Weights of a small GPT-style language model, trained from scratch on English Wikipedia.
Size: 14 layers, width 96, 1.86M parameters.
Each number is 500 + 50 x the weight over its row's rms, rounded and kept within 0 to 999. Layers, rows and columns count from 0. Numbers have three digits each. The size before them is the row's rms in percent of the matrix's.

# down: layer 9 MLP down (transposed), 320x96, rms 0.195, rows 245-290, columns 0-95
# gate: layer 9 MLP gate, 320x96, rms 0.211, rows 246-291, columns 0-95
# up: layer 9 MLP up, 320x96, rms 0.198, rows 246-291, columns 0-95
down245 102:467555454633464495543492482536556471458496445588638489532566510532526493471529520536472459466430440533576477438473532488416506537456487484486446501585594499521516549423504451575466544492466536481557544445479523520467537421566553492502504408496508506529481487507511549551562454589565490332
gate246 101:499458456598390462550439537457521494503530451510471475437598412534442446537448529574478505488531543489481459547470502489435525523438422476622491597486463510560515475504414523547579397478443632508466432551491491554457465502428540490475535524481479519514458489434514413450423482537439501553
up246 096:565498491487518430440447624498427478484487433481545473403501448593463524473465583555533532580468458539458565553541576469468524535518415483549559480494484434439620462479520468539502564610463529473436513540430475496519517509496461470489481452383512506531491626503496545565532449540474535428
down246 098:529432561491454497567507509559501581584426538521585524575516544478459501610412529553564477484511596372481493503521561472546605436459519497535430514499503504534525510457509568515589507500537498453500466520481464521610476450516539474472561514602476520568585560456426488534508507565572550440
gate247 107:528513494456491451468496518500516538554507515451413434412532507578488422433523509498564525488518562343556549414398438463463518511595547507511500511581448552534573543505499565555548503420461510545533483537479579556446479496477474555583558536557517547521528429515390475523427507408532513496
up247 104:568542599441368471548484530532560476487475516459564564534525486557478513503546485495398566521476479509553527474554441488469517492432534568490547491437497516466493500420489509551556443495540375504499496511559544493503535494533533683405529508494497518469453542435432381429502518448466502433
down247 104:539483539446511517511528462523475446548458531527523399492501493448462562512449567455417579522497449485536497420449506486536449404545505573477465539521480479446579475506497492497450446555507575450469605548313472449444519517514468505441418518438446447497523558518471483483584477365527512566
gate248 110:519418443411545435550480462536397403547541502420474520473547524491479403636567508559499527530499461508531447501492536535514523431549484499550436453501490469492457520617520498578493537495517449522498516459472496363446464466581513450482458529468481449436463431467557577423481415509460528564
up248 102:495492512529504537573502460503486610532472573491555415374507409470471512559427560532523478430491476555554508527390550556526501467478494551478480490532513589515415536472543494467468565458507470544432403506516535548508561461517562527580442465550529531469612407489424506510397478475442579503
down248 104:417452482451488506599488508513436534470533531533468551503516489481487474655463408398518559518576426541489505506484527540444531506493422495457526498474522464480575496516466579457510618417550523536584476423451457462395551511522550497434498409546494601489485420519515558469448503481525578522
gate249 095:407584395496449506480358514472479480544456495507435495504488554520488599443474379452498561463464547468507532490634504430594448570482467601525497493511455558549490477485507480559536452538462460476470494469605481540487534540445447401458502534565436527463563473536513481457504439478464538494
up249 097:490381486480510414456512488500481510528508449448506512474486564577465507444462483518572527520497486474525417471532412452574466551517430490470416559434509507636474470569506403522517587489450479577527426416425514475498494378590504550480529435479538564393466459440518490507542528482516514567
down249 088:542545514492527510464492493402450482552469469572470552556532529452528582586467475537519441547595566491486560524476500547421539428417511529573458394573461515541544503466490543490503451472426463491554452505535427426499439533528470517528538528488406437616506589497435529439589483527489411423
gate250 095:503476558506511408432463418494609532509467552443556445505482459623521457539474442549538457459536537487574525520555490469479501436481491464492538525554532492493518599529474468465532444536538439485543525476392477547587510625531498471516526614569453600480457516432546447536520526402550427485
up250 097:576593487527539511553463537393371457538594486505537522548559492520534585461465482493448514489513474418418515509494476480559469499564526495453515479490494559544475496474476513421437444455538471437483564532579537511396570535450512594393471516482416483508462517486534572617510606469474503478
down250 104:527533455507493587575547548449479387474486384502514600443531505466466522513392371532491486469503441448433569455535508566492474549513511428506557515477458479578487549405460502444460551543502443532509529493525489584392539533478452477554496548470454540528517489545533421569434505436472593494
gate251 086:489515583380500437527442508603542539490464460519448491532559575576534461504536501583530484485472512590413511624462531446509446495554507433589532491557475530496439452476483574529529409433469538498539534527471562467517493503458446448422530496424477578493462597562454533467560413540532460511
up251 090:516490626500519453496509394558489444527500425583411506530537555433486530466512630428570494524525534506479575428469571590481553502497477519557506430437464562462552454433518505534524520569497553528514587438497539600510475413536493440536481475454481530489561519509557471554527581517586531555
down251 096:501433507498601495590443467469467537511488508554526486435442622471382479487557548411419444509550451471586440487447524478456486494481549489575478493522392543531501488486379513444557472424430575536541498429540493504470531557498521546544556523525540445466423586493519480550493414529550504460
gate252 106:619589510515541474487532451532527491453495498545583589569494599512544411600514525495484556415530459484415436539411440587470572557456451532517528447499425526485455418506490425548439508464593445506482523470448494468565437543511489513516484533427443501488563469489464434508529594480555515532
up252 101:514456491464512551548531575534479540612590467441555498515433392530539518484489482489622562479543504547494417455554415512475502426576460493489482577479510493518477563429551512621530545532550513582447464506438514549529440502447504598384556502558574598507493458442500491495522494494526536490
down252 101:428535566458559414551473441580579394395584587554439468514470523513502455523545522499476507482493518526583563442487454573589450521526445571509525469520426522455529513495483557484510435476490553529494574563507450499461543627594489436454491460511494524482499517556489507534511467537643495543
gate253 112:592437521538497483534505490519564529512462585554573567383571571472468488550446570485388505563461549516567503473419462474518457510421592457660546559505522475417513438463498458481422483493582453527416418535446523493519510440478439514474487559477547488479525478561519538527515484496483468467
up253 113:477516543443570423557504454531519412480452527430527427486535611544493514406492449508533445428559587480495492512543577555480541451516481562471569468504426457634453443497546460475522564470470528426617560507542516487464514503433530464584520550576466377491465503463488450512513564540518487475
down253 110:482515472532578464456540445546575530521414514489556540385539552509533550451422487440415581485470569523586494552476510546512493584607470510596464523510558592478572451497553483517530401397480449527481480450419577477574575532427535486482518524457436493507554452496486539539505486548543518480
gate254 109:543496495438509469597448516489533493634516475475471613440564558477456570553505489522604596514514475528538518565424473501550484459532563607555565493473506614491586485470513547456523490560516447419564489478517485452473494598473531480461489532466542421505614481467486488553472531473441505579
up254 107:533489490487458575442541436417443509474504430506542488568465478422478420537395471509494449566468505557577531528391594484458546421488431508513546455393451475468539485523443465499536585472614461482469472478435381567536485479539492465506504456497522532434541499584444596510551492458466528487
down254 108:516593466502473483491517536502529467408415577556520493543532434626468462507495457619465497495491422465500493463481547524505445586467441522440528454477567477517520603543484453481558374505519512487471504540492429456425526385484461435508508422483521470531409515479546483475494586493365485527
gate255 098:522491572454381392528539498543492476540397528419603527478530537554491528483526464579593502502466565492537537421527526510518508437513494461583461572479478561513533508468538480518523549545485499489609525452480448494559425499410477550490447502463451467519539636558547466468554400449418511482
up255 106:538537537463493521562546523554600572405444485497454649510428539496501525476451472535477473564539513402533514455476509530537496470522559598547477571512507539434432486499407550591466530444496558532511522497432396548464631501462541472433467503467518441525451498491509542529400468494423486527
down255 106:525499447481468429489520448470389562486495574496491456474464540563510452493402506465545560484499485427500574492534472582541424490425478396533481501540526444564499545557520477455533548476441472540452562534502477455523453588464574455565482497483497436406524523576517420423652534442479577456
gate256 093:519545548539496461429469527438581437487556426509425557517589558420487475489479556535530501472462594390475522465509479482529448530616485481440450420484471483518512421473542445469518485506493450513469513431517418526475494373596482415581428515482539487450520415472554418528475506426532438494
up256 094:464502513499420475433624544476473519437494437485483500513552583435539504600537557505431456452486528518478490554440601500485465491483569483508497481523506473557530454506427419487402537497482475511454418577445436503615418450533522560464502439586523525547475458519437465492553480543408469622
down256 097:473493439489448481480608486475478514461428426447458560473490473447514512418436508477457510379531547438582422568471474538511438514606472501452432517467494558477540564553502556459464502451523420466540519481393467493482401499473500537585537592516487463517480413473402477468548565483437495588
gate257 116:512585418511520501517504493492414490573529479517541455461562519520594493416472531430519402456601552537386521503504476523534500529449500448545529435515384479480475539464481514536436500603507503501496536460464440571473508399644527505522462470586546461533479464474406483456484505451563514591
up257 105:454507481511484551423522522483440517508419458566476497487516542563439460501554585482501543526553546591411463533617469503576542581628462376518522479540442452540543471527516500477424540513440524526409432425510508586516498495470481474450388515488438452450490529532425495452561499481538550553
down257 101:506486564502511516524529522586438615482605476458473474470456541464531459468520482513498436558550543572493465494533439589595489489476534438484489439550471532522498577558545495519489624504487372523488589533508445543509512470506560491549590437554559358394509535487519485478488508550438438515
gate258 106:455478541472507536516599499465466525358539486536537502474507498481536489504503490494594449560526419493492533472533477641463451485475529551526596556477469640544469497407514537512522459522519529521530504507510498524626536460477534396496495450529618632464445499496454522559505533510489565565
up258 105:528356549502480558470519482547426596462483465458479494515468534461521474470424474563450512516521461500448558466520468498570425473529527538448465591446569538574529466468439456479559495543465503440514483501342500452493614405493477517419414484427522486469371491447441509462505509483484511530
down258 103:385486479524527475504523447501557394539484456520480538393475548546535613580554480469529531533503522367530453522541444511518567512525489483533522483409450516453451499521514494572473495420500425542539452547529500508444549436547524502522509514479563490577432471426533482546640449472591469591
gate259 089:489530543485498487431491609595581545469574481525498469406441561493414498527542462497512468562514472390602477545439563602526475500428442473473506514464582548498484434495391484601521466446477511550440540437478519414546470475428499538437529545492516528543502478430462495522561497465456548584
up259 093:481493467419451560467453571469445551494505454528469453537545468486424455476453499483465481437492570570515552559446468518502541490578521593538548581467513504539436573470439524518527404593531471588526609461441539495497439459480541463581495451416534453468472429485543569500575537437450521624
down259 099:480483579427557410617567478581502510530560471471514521519414548594591502529500515502539484476544471474463467506490518541525473554512453577556503510509441451463496445524497505544462519444432504551420498532545513534382446558435468581467520465491482535532467413398443514438505394532425608472
gate260 094:407462499468522498471527498464464550464498470606476513502544525572507567538525522557480462515506459456452531488487432534446650431525586527527459456522563518504470403530519430513446497441369462476519470441444567509520511570439566468580564454562499420550511443488435481431506580488493500390
up260 093:466450471498513446448462440526470572579507469522510513504558506463446504496431506468540432616541580563486524527512578486546452450586495474474514445503538560414549585565578533548565459492473539439503572497561527426527499446498648513463468520494550380420532500476452543498542552560455528419
down260 096:497553466553412522439432506518452499514559518434466571490527548522502494403433560507512506483512416452446537470427592522557447467487593529465489529533559504520489554491485461548507446553523561478555536559508469443516531472452411427595486459527475483577502376587621449495551422453509411509
gate261 093:472491513584492489531545483508546510470577546497444547620491528475519429625506492557510462484419462565525556452525498547429461404530476451484421554595535528485571457561548518439512534450602463540485582460424525538516553496518489548625543541479597480432483489493498537471461584535477552546
up261 094:496509465469529475552507555451552495488458568476492492554483505535509415563497514574612443443502535453400441562524524443485453522492468453469499516448506487477528606559537573440522519494473616542478477498487559528460531571608571541557470489498629521502488527468463554530524457615408588414
down261 103:465551439626464513454503525493503476475565383480574384409457429437567494567487509500527519435507450496537426492498490453434552545540503447491564459530509507545536552517510587537427541452388584473543547519533530511483616579538571469495533386446494521513491504552464512562509533500484464516
gate262 113:511515550386508436495431540506434484459460523514514515509458458597480467502452370499474462436474516441516435479502468526485542547510557580528506405507533484498572426490382452481447521504537440539508563611488468565516525511417572460481457506493613528451540587509453445421506450524406531556
up262 108:388455555424424514426495440476457437481487523499496568588451460555501485468617508499487542509516473538443533431620537465514493477534606501483454447517506528570501449484452584486439461505498591467469578489518474504514524567462505537607468557590434501434517516458552466513627455525553535501
down262 102:456519438549479521480540432527358473561529537522524496454571537441560489505587514473474480449484540621536511458481554483456611537466465462574492554640504453536413498511489541508535525561537514516568588448475504495493546542480464499444536483499564365459443480524498478500580561545516555574
gate263 101:523499392433443488564464486504516431509465522490547534483474582508587518510528459473523434539546524460464553518552526476428374464435479628536528548505492542530483502453514516442530553443590510451512606541453459523401467415383546523618470499487476405513566493479524483487513463528482433542
up263 105:529433426480542531543557494491558576498551544561480596503488507469579485519437533543455523341553513479433493441480518480493415554453446371490474597516460431427387458500552474427484525512530534530556489530475428500447459563502473508575463501449478449568490463552566472553464562473513500453
down263 103:481513493594413479442469524411500474541436543577469392427572493496592533515496502429442502621502427590568528527560419493472507430519436450440541424447451487424539510500486545470501478432499434454548461534519518448551483480445486479473504441520392536559476523502587534476513426539555506541
gate264 092:528498543517471592497443543500481457450489524536475555582471532451483480596405417571492479423404479499555470431524445448475493546451564473551539529445475484508424584465501523606433545467450565539459454492432548631433513437466553500448411481489549508525474518573512578503490407506512508450
up264 096:587523529546376506472539489516463534537519576478468472531525554457516518546484551523512469483477497511600409536418505396477469530501457479492554553536512567575547513581494456480442502623500462682461547438452519491508498572463476510516476516446530445563571525489561504481508414557552411503
down264 092:477545522567474473546367468581488470446496506565498459492526520482462507445579504531587539522532423492452515557591450547493449551500550462577432467516517485453468518454538632455526421555547449460475550590492434558589536561471522508469523492399541556523564551557483564574458471561499495559
gate265 106:382385461598609484471576531479492534548423438592494458472505485460428514499558510492575505487486554447496523440467477509475428484479485500583477564570483571465479488527477392475532529370516543547501426416443530555513515500465425483549432464535554550451469561489518514456502451545441463531
up265 103:492433506505486475499476513511464493523412494501403492485505576408478530521502470446541588514563493498562457414467565415488475556503494567626404538525486499473539541476514398541525499423477501475491597423525532546434505540593567558479420468482583484554399478504453526514536474504479362492
down265 096:510570593516397505435480486492499438549470433462534506397579529440491577447494536571465531476484471434414562471511461443495557482461562504516487466534498424592504531542428552526510572520544587487464581415496513557522548431473439467475377503524451542474413532584519490567516474559538460461
gate266 095:511545591537534509571387461480476509514534521577476545409502577444465546583504472467556560545514389482505604438556415552435536518508515531540566373464445459455527474461524505503498610543542529437443482472459556464561515479436466445538481461552493485525428456588497551489449549537515523462
up266 105:482408384519508461506515504472524375428510458425453539443511542501588460497532460508479511561650515452479516517394477473514461536531516490521440511500548551530548511499511440511477450518465499570568486601503500544589531488569501459456398560452461429499586581571531512501492507533407460442
down266 103:512471498522452564408513381475535450507513596452495481474474510517582558462387462551550446529540477487437470584493528579465554600528490534460627461565479547450501477479444441503497589610506590513506511514455550493561519452530509518518554480550498490454550527544489558442514443531543602573
gate267 097:409465524487441524518505444534452435495455571423493515527411567580584468469531468458458502623471412413575479429496469524480511464516497533541536488566489471594480462386486473496408567496440501392530519515423566495472525512522502496507593442479452449415462532557530481527440457511464444449
up267 101:485552533469499569466560489475552539520460504586463477428513452551488480559474501554492536534496481499464438516504420486419518512521468559459512455416505548444406517510585511488524562519484510570477522503467453508418442391476507580340502641450503509541455456516532496461449506519364447585
down267 100:510472528537427485468525446492503423462572470476587485512504489591416523518488445542475614559471443496497481499536553508437417537594535480502495556522474523459518471435533510467481553575403549483447468507487481552571452558537528572610614392464395437416469525537552452432508472494519520528
gate268 092:486551596441426515474456462546486549454463482521521480495467500586502532573424566394574522489495504433549555507526510551579523446487567409527537442426526534522472531490571530605567618477511424513490502491521493528593502638457515533508467590510508482448509431473526410568484466493519524561
up268 101:484482564560530563527498505506572422442526533505487519514441397411505479487482494460448467425365547527559507528458515543587522522470540567551503409503497492415517501444495460484418513578476499483579459539637516376451566495494487565529463467396494600495513443487478521530499470542454488556
down268 108:519435473561465494496496500465455490379495469613430541497449467490573508485579500509540462392403588499532531495523557559469529462498500464570563416491477612497519501528552503525447547463410532560546401499587525478485545475476509528509504543483488509612448480559452535512568605497502605509
gate269 110:567517459445492518526544555537500485494509421548506540542451466501409628556434555528463487468516492451543487495522521467472517568542498417555440494505533547464483515509541435568479535540502443629464517432500464512491467445375533575444490587363456496535498449381514525456566571485450550531
up269 094:444462449460458526471442456537466482480584499416580467464495454427540543541434518496507481473580482494389497492440548527470522493525494542463441527561541541457516494526458380505550494449462481487474485341493546479452474546539497526584450539529413504459526420505528601481405592492570501608
down269 103:500484548416422508503470524508548496529477496528398443552441508468496544496465546515504564591493388509540561508509486545405411500475451529555469464466469471467513468541560541619527541459516416399541423465478500526500486407498570485463471480514463369486433543496471530386530537581431486568
gate270 090:465534469559575513535460638480470468426446424468550493499565543566482516555512441508548568481517475453450450537504452487512419463498352512506475516451443491471448480555542491509471442572489444503498458560500393480541610571439458526461478502481539545516608468432424493460452406573479507491
up270 093:516548427540530460565477483544458479498496414569568454523549576525438564584466474534510570459539482556448483570522583452506482497609530549445386612545513480524562473555427437539474514499491459527484539588436445576558512548519490492536427541549570501539472480430507580544521481449397502505
down270 096:544523524515538548497519531499362509546464527474551467513421513535405404563523545522424409549541505515418492535550539496511501497510536493526463528531500531571476463454503557589518486619545484480418498598475458423444455487462477450476557551528485536537576537414653446568454535486452469497
gate271 100:529515552487437555531465491519498489504537437464552529482473471480500496516547499412398560545429536555419550497543537481511419460481422420562497497386485513457516451529541509560507543556497576564617570534515480461459532451553416506508583522425464396503489435496455446490470483662545527514
up271 100:411487523533521504508488519539529548534484513496493492494513495536501439506377406441520568459433467539441518588517440496491402608510534472458423460528532514555481503531467418520616569571595463563430432507489470551476604457536477519491557390414454543443492450519504481456508525445558456556
down271 096:547487539556504613447482483488497479522462526574436539554492602433552553526490548539562516477607609580519414471582473379543477408537495492505485433509517451528522535536589513473535451506571438488532442506546519502545533427431438426450476534523507510445480601535442465553498519425516458498
gate272 095:566475482517526592478458419536527369551395527477472451529503537512528524532519449546481503466509438422476447518509518427495448480494496464547545525444522500495516387519557480506399576483478483388449544512582424539454520491542530576620477392399501507591511473439488531454558514504460479520
up272 099:528499385491594469483373567600505459464441544492464467603493561544487541511559427462486525543468443468551506556484540520531499583514431546528553552477501591454376459475466488505507523541475504534540485452516623453508486450483428514482508480428421527468534538495599497529472499439549406464
down272 092:454525558465498459552524554483507574454576494503538397322526451515419443474425658558513529551522573518470532484493493494513534458539585472533457484507557401514532508555463505492490474517552460538490510468478523466496532396591503505460446530573472418477483431529410490421481507511524524460
gate273 099:473599486419586530526521544486485575529552515439508473484571462497402497470438492546497618539487495529508484520500535496485528571558599439582527467498510488464433518519517510503468552421426490393530554491478544526530456474503470558515507435596483422491465500575483501327555540525394509468
up273 101:494423434473544469483470454480467476549478430447571507480535565503536532468512503437537461478507532465460523575483510373487516489523408600441542517500434546501498522514511542562500489522567506502481464501465497476488511472528478386519640330483441542526489486451569567551518545651505453450
down273 098:469492583484446469546528400473447428522511525412394549430451444438495487363501449541447468467472476443533466451534433528413510435466429508453506461501433489500524491463473479530542537508472542513520543505476512618509527463557520460516342565490516565509437498642530469506472454470505516507
gate274 104:465492598544544520584508461530533522476576544540450521454537448501469437537511516518550457501434415532519497564518427537543440516486564462508603470492524513517495496455559563456472530577500530399491578420418507536501580462464544500457437415575499565449496573590613480456565482513426460584
up274 106:557519455504576492419435569495496447537473482527483569547460492542508485491434523530473587410489493617454523524431459553461454474489439566499483449484484489546475649524477541429440550586443475457513503491491387452422484507567480578479571442581465451455532491436572482456449451509514559562
down274 113:465452583516370555532459590622477428523412495548539528474476428584500524506490458505443472459588512481426452473532528472390624427489527472497456535421465470457507444542505501544402515476458533507547495530429532560482478405482503476519446570480506445571497475485587534524528467453520494462
gate275 102:533532518419597488567457417583512580442485473518562402461477522525535499489509433501491504535485476488487414537498562494479421403452486511484480495487530529532444543471454436650514497430545567531468543492477431439533467432504578400492462506369441451534582531548488470475473491500434573491
up275 095:507379548488516570429573450488465516486454491480587472397541482515550473493455387464595486609420411515505457548545477477504517488496498462415434564488449446502475499559460486518431549604433547445452504446475507495422534501435524441480466421456495506593479441477548514461551490556436518534
down275 096:462487544552423470502376532497469504556464448480559542580469517545592459617511459505479562475499469426537406499510554446474508468530483547457501450401546476501395516524478450462481478485428484500464521576577373427492556545469516500471453526528464489537434533453567501493554432395557498417
gate276 102:502520411450536442483454441506512509473476422435520525514490460462375510534558511528476600581448519408502497428513434534440526515513507564461478593568480580526542583418609540556496433514536500528497539471544498491594484421562433507515480489465417544449482558553511473449519410432494427536
up276 102:558518575527507455562430481374487544540421524428543549488510473529575576473594491467505487555454538507469431530526540535499488504549572545426503434554521495511512352570474498429561598466520522528467518464451530359477522527515527469473460539528503524531435492502428395511425558494517455544
down276 103:465466577412486454484491586551458553477540525470518519545530410517394550517586458533517477467476497559478524544526562462456443535433463516483470490501524577451557472433564398573545613519454498552512493511537483449481518451509564548384549416481470415474473439602493449419521509431477497568
gate277 094:580529451493521416417504517484431538523472539446510572501533438538458458604465445468591480404471505532482471502536485406479508523430536537567471482535562646505478537429448507476460499511498446530419543487537471551510501460501450462561459424483502456452613460540424465464541384596499489528
up277 094:507446487466512490521493422491503433451562448491470388394607518460543517529463528645502541396539507446429548451351453524441495480498435485498473488485530505458485448539544446529478425474444454446471486496493499548396432509534530483503500517562516484560595553461507531523427402513543510526
down277 088:496564587562565468510512549586484524512530524608464413475539471471533473513503502476424552534564464444550458472460484473461516475465503470426546463405582487553459431514528529595505460483512527603507405589445553452483631551499489487498457475493592524535491513507418589435502506430467574451
gate278 098:534492496528637516492547552525412484465574506515516477430517515482594507536462555475498588545438449456557499503476419457460595562567552506494555498556499543445507477467582419551547490554485462615466501507485538481518455440478513462570507486478601503552459513461430567400449423486510588420
up278 102:480556432606578477500455547577433472516520495521439476536481565564513562435561571527511511457470478432527480502497422541504464552575544454462539509495529508408559390479555431548450523473502430500544613490503503440608469514491411512386546565523565471508521528590488501557475423493550506531
down278 103:458576417547569391497610498441557492485481513480499476450556454541490512537538453531599425472436614442524570581507539484513555544529565561562474475477506480443480462468502563556559499518495436503544541396483469370465479499495539514488570506527482476534459443537532397555560565501424513503
gate279 097:512519458505509579513498450429489482505468550462449428494490516525472359495530397517413482485438533444460564524509490489446557541561500488498548396511453535509589537547518519497419460485532445538484582498526574497621474486594411505547460557531533495437530450565583547457569444521415501583
up279 096:444517440479494482547462498458479556508520467560497540469515507525582460431538480524532462532526560549494622487472471490449524648568605575544533459511450478411514504473480476504429513565573420525600584545512471472473480422501591430543443603439511455495468568507519460539494505580579525533
down279 088:589555464480564478531556496457496549466440474457548544521432534495504522501561551517532536536509476517535528529528482489391513549467534476507491562504531475521508481469378555465449660554461511455492502441479554492395560538457536439459506508629527617379559564529504447466546529545550482433
gate280 102:483487541493485510563542460529454529513501487476520440504429497509489520540495476466402522562571491503567517510457466654498448503625378518559428535481483513479532604513395541453481534509604505528516524471479489567483474543512467489437512538556451558501477466372611580531475506565452570540
up280 105:479455448521412448515563490556527453472492475530517505410485505433592429451398559545477519516476543511503534627580439461511564560495417431487566500491494461494575555526484532416551535458491534541582398467488524541483456458485530495535349520562511505520543523558557480528508421463582510452
down280 102:445524504529483424443483516533466475603545547489457524363518504494486453503537553533548380440470572539478501463468559536514527454517584427583484497496501474459477561510604542502479471518453483393631489580513499389561479512504482539472535470411461393494469588549524496481498538547483449523
gate281 096:554483521553480463491486579495479503565539470481617517510647513491486490473376560519532465495521547423581615592555469474497582461477497458506562454487531516546557518522506559485520519474423478545494492500446584544379491538383442543417492566485503466536575498509512561470465508428491509530
up281 103:483503597435409491517490465581534514488601536465439575452490529423459558523518469511422529540526475531546512581476486488510482541597448533418517586492502523479450591521496397547515458412488471559528474558566420431457525537592434539492492452489436467546476524557553446451449584504527538411
down281 104:414493511473528453463431420551468530533577451524490514586405501527476454490523444549458508459474513483610468487532411406558456488558557447507612573484482464417538594494488524474421509467452479488519351476504490559597475519503478543525504476535499459449511450402530451482526444461455561446
gate282 095:549411484497408583488436437555511579506475472522483536522470463585472467421580426450474529520397590446535519477467492488506533479512586482529439461558493507469436560569525496492467538485421531544446493551424602468527458554476530573614553455487527571511510576572462543446492480555485539413
up282 088:461516498489433527532523534557494472564450430473503568467522429490416406362448454428406544498434572470547560459515511410440475518482534524514524530431553443539605536479449555523471569512492473520508572507428446399539547478441449525551561533458505564485562483532493483468555455405512438536
down282 090:461461391456536439484420454482508383452539489536457482536512469516493493543471563498516522484569498477554448564520581571404495579444507506545545519513506471383408508500516495454603534495591480542485458513553528601480409467580510498398494398550500443469505508520561548436482552561521536514
gate283 095:557500495575509504420475490472576479512446377477486558543493452510433581508440510497452528517487481527480513600496431556521408523495556430495524463496450493593464504478582442524469458373544525531502572513462556533448593500565486504536456542440574515463566553507503535467579610518600574472
up283 090:495519517544426443480571539576503561487501492423599496550404517562533470534591476512595499447511398414526504470503425548571482501505513528489509467516525448547537512559459438527483495533464462532507513523580439457493396512498495429556646526470457568491540450353520490560480450536451472512
down283 095:463521501504471616528509474517562540540561557573579503501495501537503533532561517488449455499525544490452514554511470530502416523481502447588677522529465456440471556560534462545466583510541431472425471463547512495505484567482551458529594557466615485497504500528578490467433541483434608604
gate284 102:486480556485496454546454391478537459447484511478554598529476421437507516482492495470510474522517513556538521503436445517475468389521508447500506554493510468538515560510524526580506382558491487478444520442541477424487482419456550469536474467428480420468406454563571370515518654399488537453
up284 105:464487564476513520476540556590524514490487548508468482544483498422571536446496526549517477494424554487494501479608474518431409521562535485577539482478432505502482434548461589472524436544482409468560587513371573460554473420561583480559542468446560538522514487541489530494444553526376417560
down284 101:497458471579511452609487475464496555528497491588571632458553484450445452476554507427495596566530539424474503548507549527532491430520457424490444528589586507561518459525557498513558505435570502576506492463520461484546564535518579526514496428434455519384534463425475507506483620529465522492
gate285 094:454598518412499467507561422534537461483389551508380448464530631423465462533500474553456466501503542400495508459461479461509434557524434548539441466526453559516495549458551458577474506513453413488562403594473534393581512556492444470458502534443469484489460547493512524494502530495559501537
up285 101:493472464523541493609468468561494448439523482456555458487503546422454449511538491459585472502481398545469553488537409398439451583385466508506516505443577449478479399440390484457555518426465595495563492486521533516409511475464438515579463487490518503520564523528431430450508462565522483457
down285 096:517582559474520516516500500472533530555594457442576497503544525517450540413530586596557511577521541504536579521533490628539399472508401498468523403495473477467497573510451505449506504563570572489447572497430519482513457528482410468472389440504418546512460495459595523538468472465497444523
gate286 100:570618452503569639564446468488598514557578495391622550540489490503478494491470533550522464563422471478521481521523425548547505473557475540492544426484494460460472561470479417475519539471501433567489474589457573548600478536511419520482513517496488473493482452538542545452510601544456513515
up286 107:532568486462535510459354406476520508521583575428496539436530431556465562499506593485470500553492435430516575511502518492424495513636599517480550482539553550525442464465482501514519511525476538563522479486485620510535542573516445424562559502441621483519525521478466565530572506519506469507
down286 102:448505562476447526444513442526477437552521523581514492482552594540453427431471517597427463454420597515483445421453536401593457542448519463478564523555578591447545536536543505485522566480474573570439538512492482460544579519459518570504484528455509437485492462507509496592580405484516509456
gate287 097:487472452454482460493522511551435583492528554415521504520475481483489446562497510512493642663437511483463462500405521531408566494466441565517523428434452464454556533463477493467469459482640420569514422523446512543500509451562516468544500521560511550500545470616520549535447547480535489503
up287 101:415528496479463534498397540503562591418529508495536485533461490419518506423462460523413515475561489482414452509473431489610490511443526518496511553547476533483503515581507578555491459500508416482518529542482480575484467555468492569492504480487294491620578510537498460489554514510409513537
down287 106:599546543493466361473470516536485517444608470505433467425596474558529450539527507530512480604477483442385519515460458505492450482438506553521515534540529476557575438510515513584522498461512472454526587537434506548408548507493459508544558524517496473505474437530575623508600547449564480467
gate288 106:497506477496446474532509457508491512469528498565572457456505553517498446455575521487446534560479445508409504416543481445423501510415495425527460448474492580517595520448568501488607504453545541502565498521514460581491517446533555517504496412354566485495379472544491477428546483497404523372
up288 098:489468550487481503431453593500588482519502476446481494491619515530528442586558514478513503465462458520587509553467457489569600606576425520542456476469487419471510463441512552527508505561427501449501514465496558460455486550514434531494544621492433498389570597420523436548493529460474573469
down288 098:448558458428484412530476605528444492473505492550494491531506444509433548517531508475532490558415471630486459429438513516408447564516556403454560477447503474435448598491481530460511542546462598448479557493510480552628489480444420605455574496457583518552503494482551543518487523520511498482
gate289 097:543466536614451438534455480558540481490497350636562574398483542580486568502457457470546488493414530552472561507539493444454501473503577489585484472520400517482511540512582473520518516487472484453412546560471476526510523498531540434510422488536545569586445462481481563539569534532481472470
up289 101:455548522472481538413533466514428497541510477528499466552539506534394436453526459454483495486404523526520545498550435498516520575579547452491393471549462420575523475488437436531473535465446535467465525492540502561565476436511564478462569544485462578533499529648588528431541514373448508583
down289 103:528492475470500510586547545539473496559518440443517547527631478509462411496502475450556524444538406476568495536479440610465415513496532492543479541516538530548450466550555530463537562470478453440448500527477488475458494379468491617407622415515495485460529499456478410436560552567505547495
gate290 102:441453566558515599530478464604528616474385487552528566477473567520523441532516444409536398481561531455438535537536516492570459448520528546569470375438446514509486457480475458620449523475478497449448484525558474540569529487494518524512475510560444451535528378507513499468483497554446504484
up290 112:500525492481511597462434501400536416481501468461404405530512502540484434452501513541518564506461498533468412475506462470492454539513540521493475528471513397501569554585619447460496553461475559432522427511454532537431459621526426481398505523499496447403434462529507475499601433536522455464
down290 114:650411552444509521552466470447488452539589468441517509501509474463440509458478527600401511469442530601627508419487446511506431497472476488484523527526548515422490446512573500550499573393470420541523625518497449521486521547529474431474532376526521524514513509480495528522462526475525501547
gate291 102:472496465461489587546456566505482431581446431493430536503437518522508467460469377438606423420433471495506477521469463555478505526521522546492489490509502526522541545499444385488461438503342570480458474411547475468484421508489570461432509506469540426421485517424434442504445523473443460529
up291 096:494490472478557517530529499501439513459534538460448550494522510501455457507469501565437461596454456566489521609526398574592559451480580572389578537502542466512514502461447443480527462624531560519469531386449516521551537455436484510511521497601497427591492515418495498570529525478442424468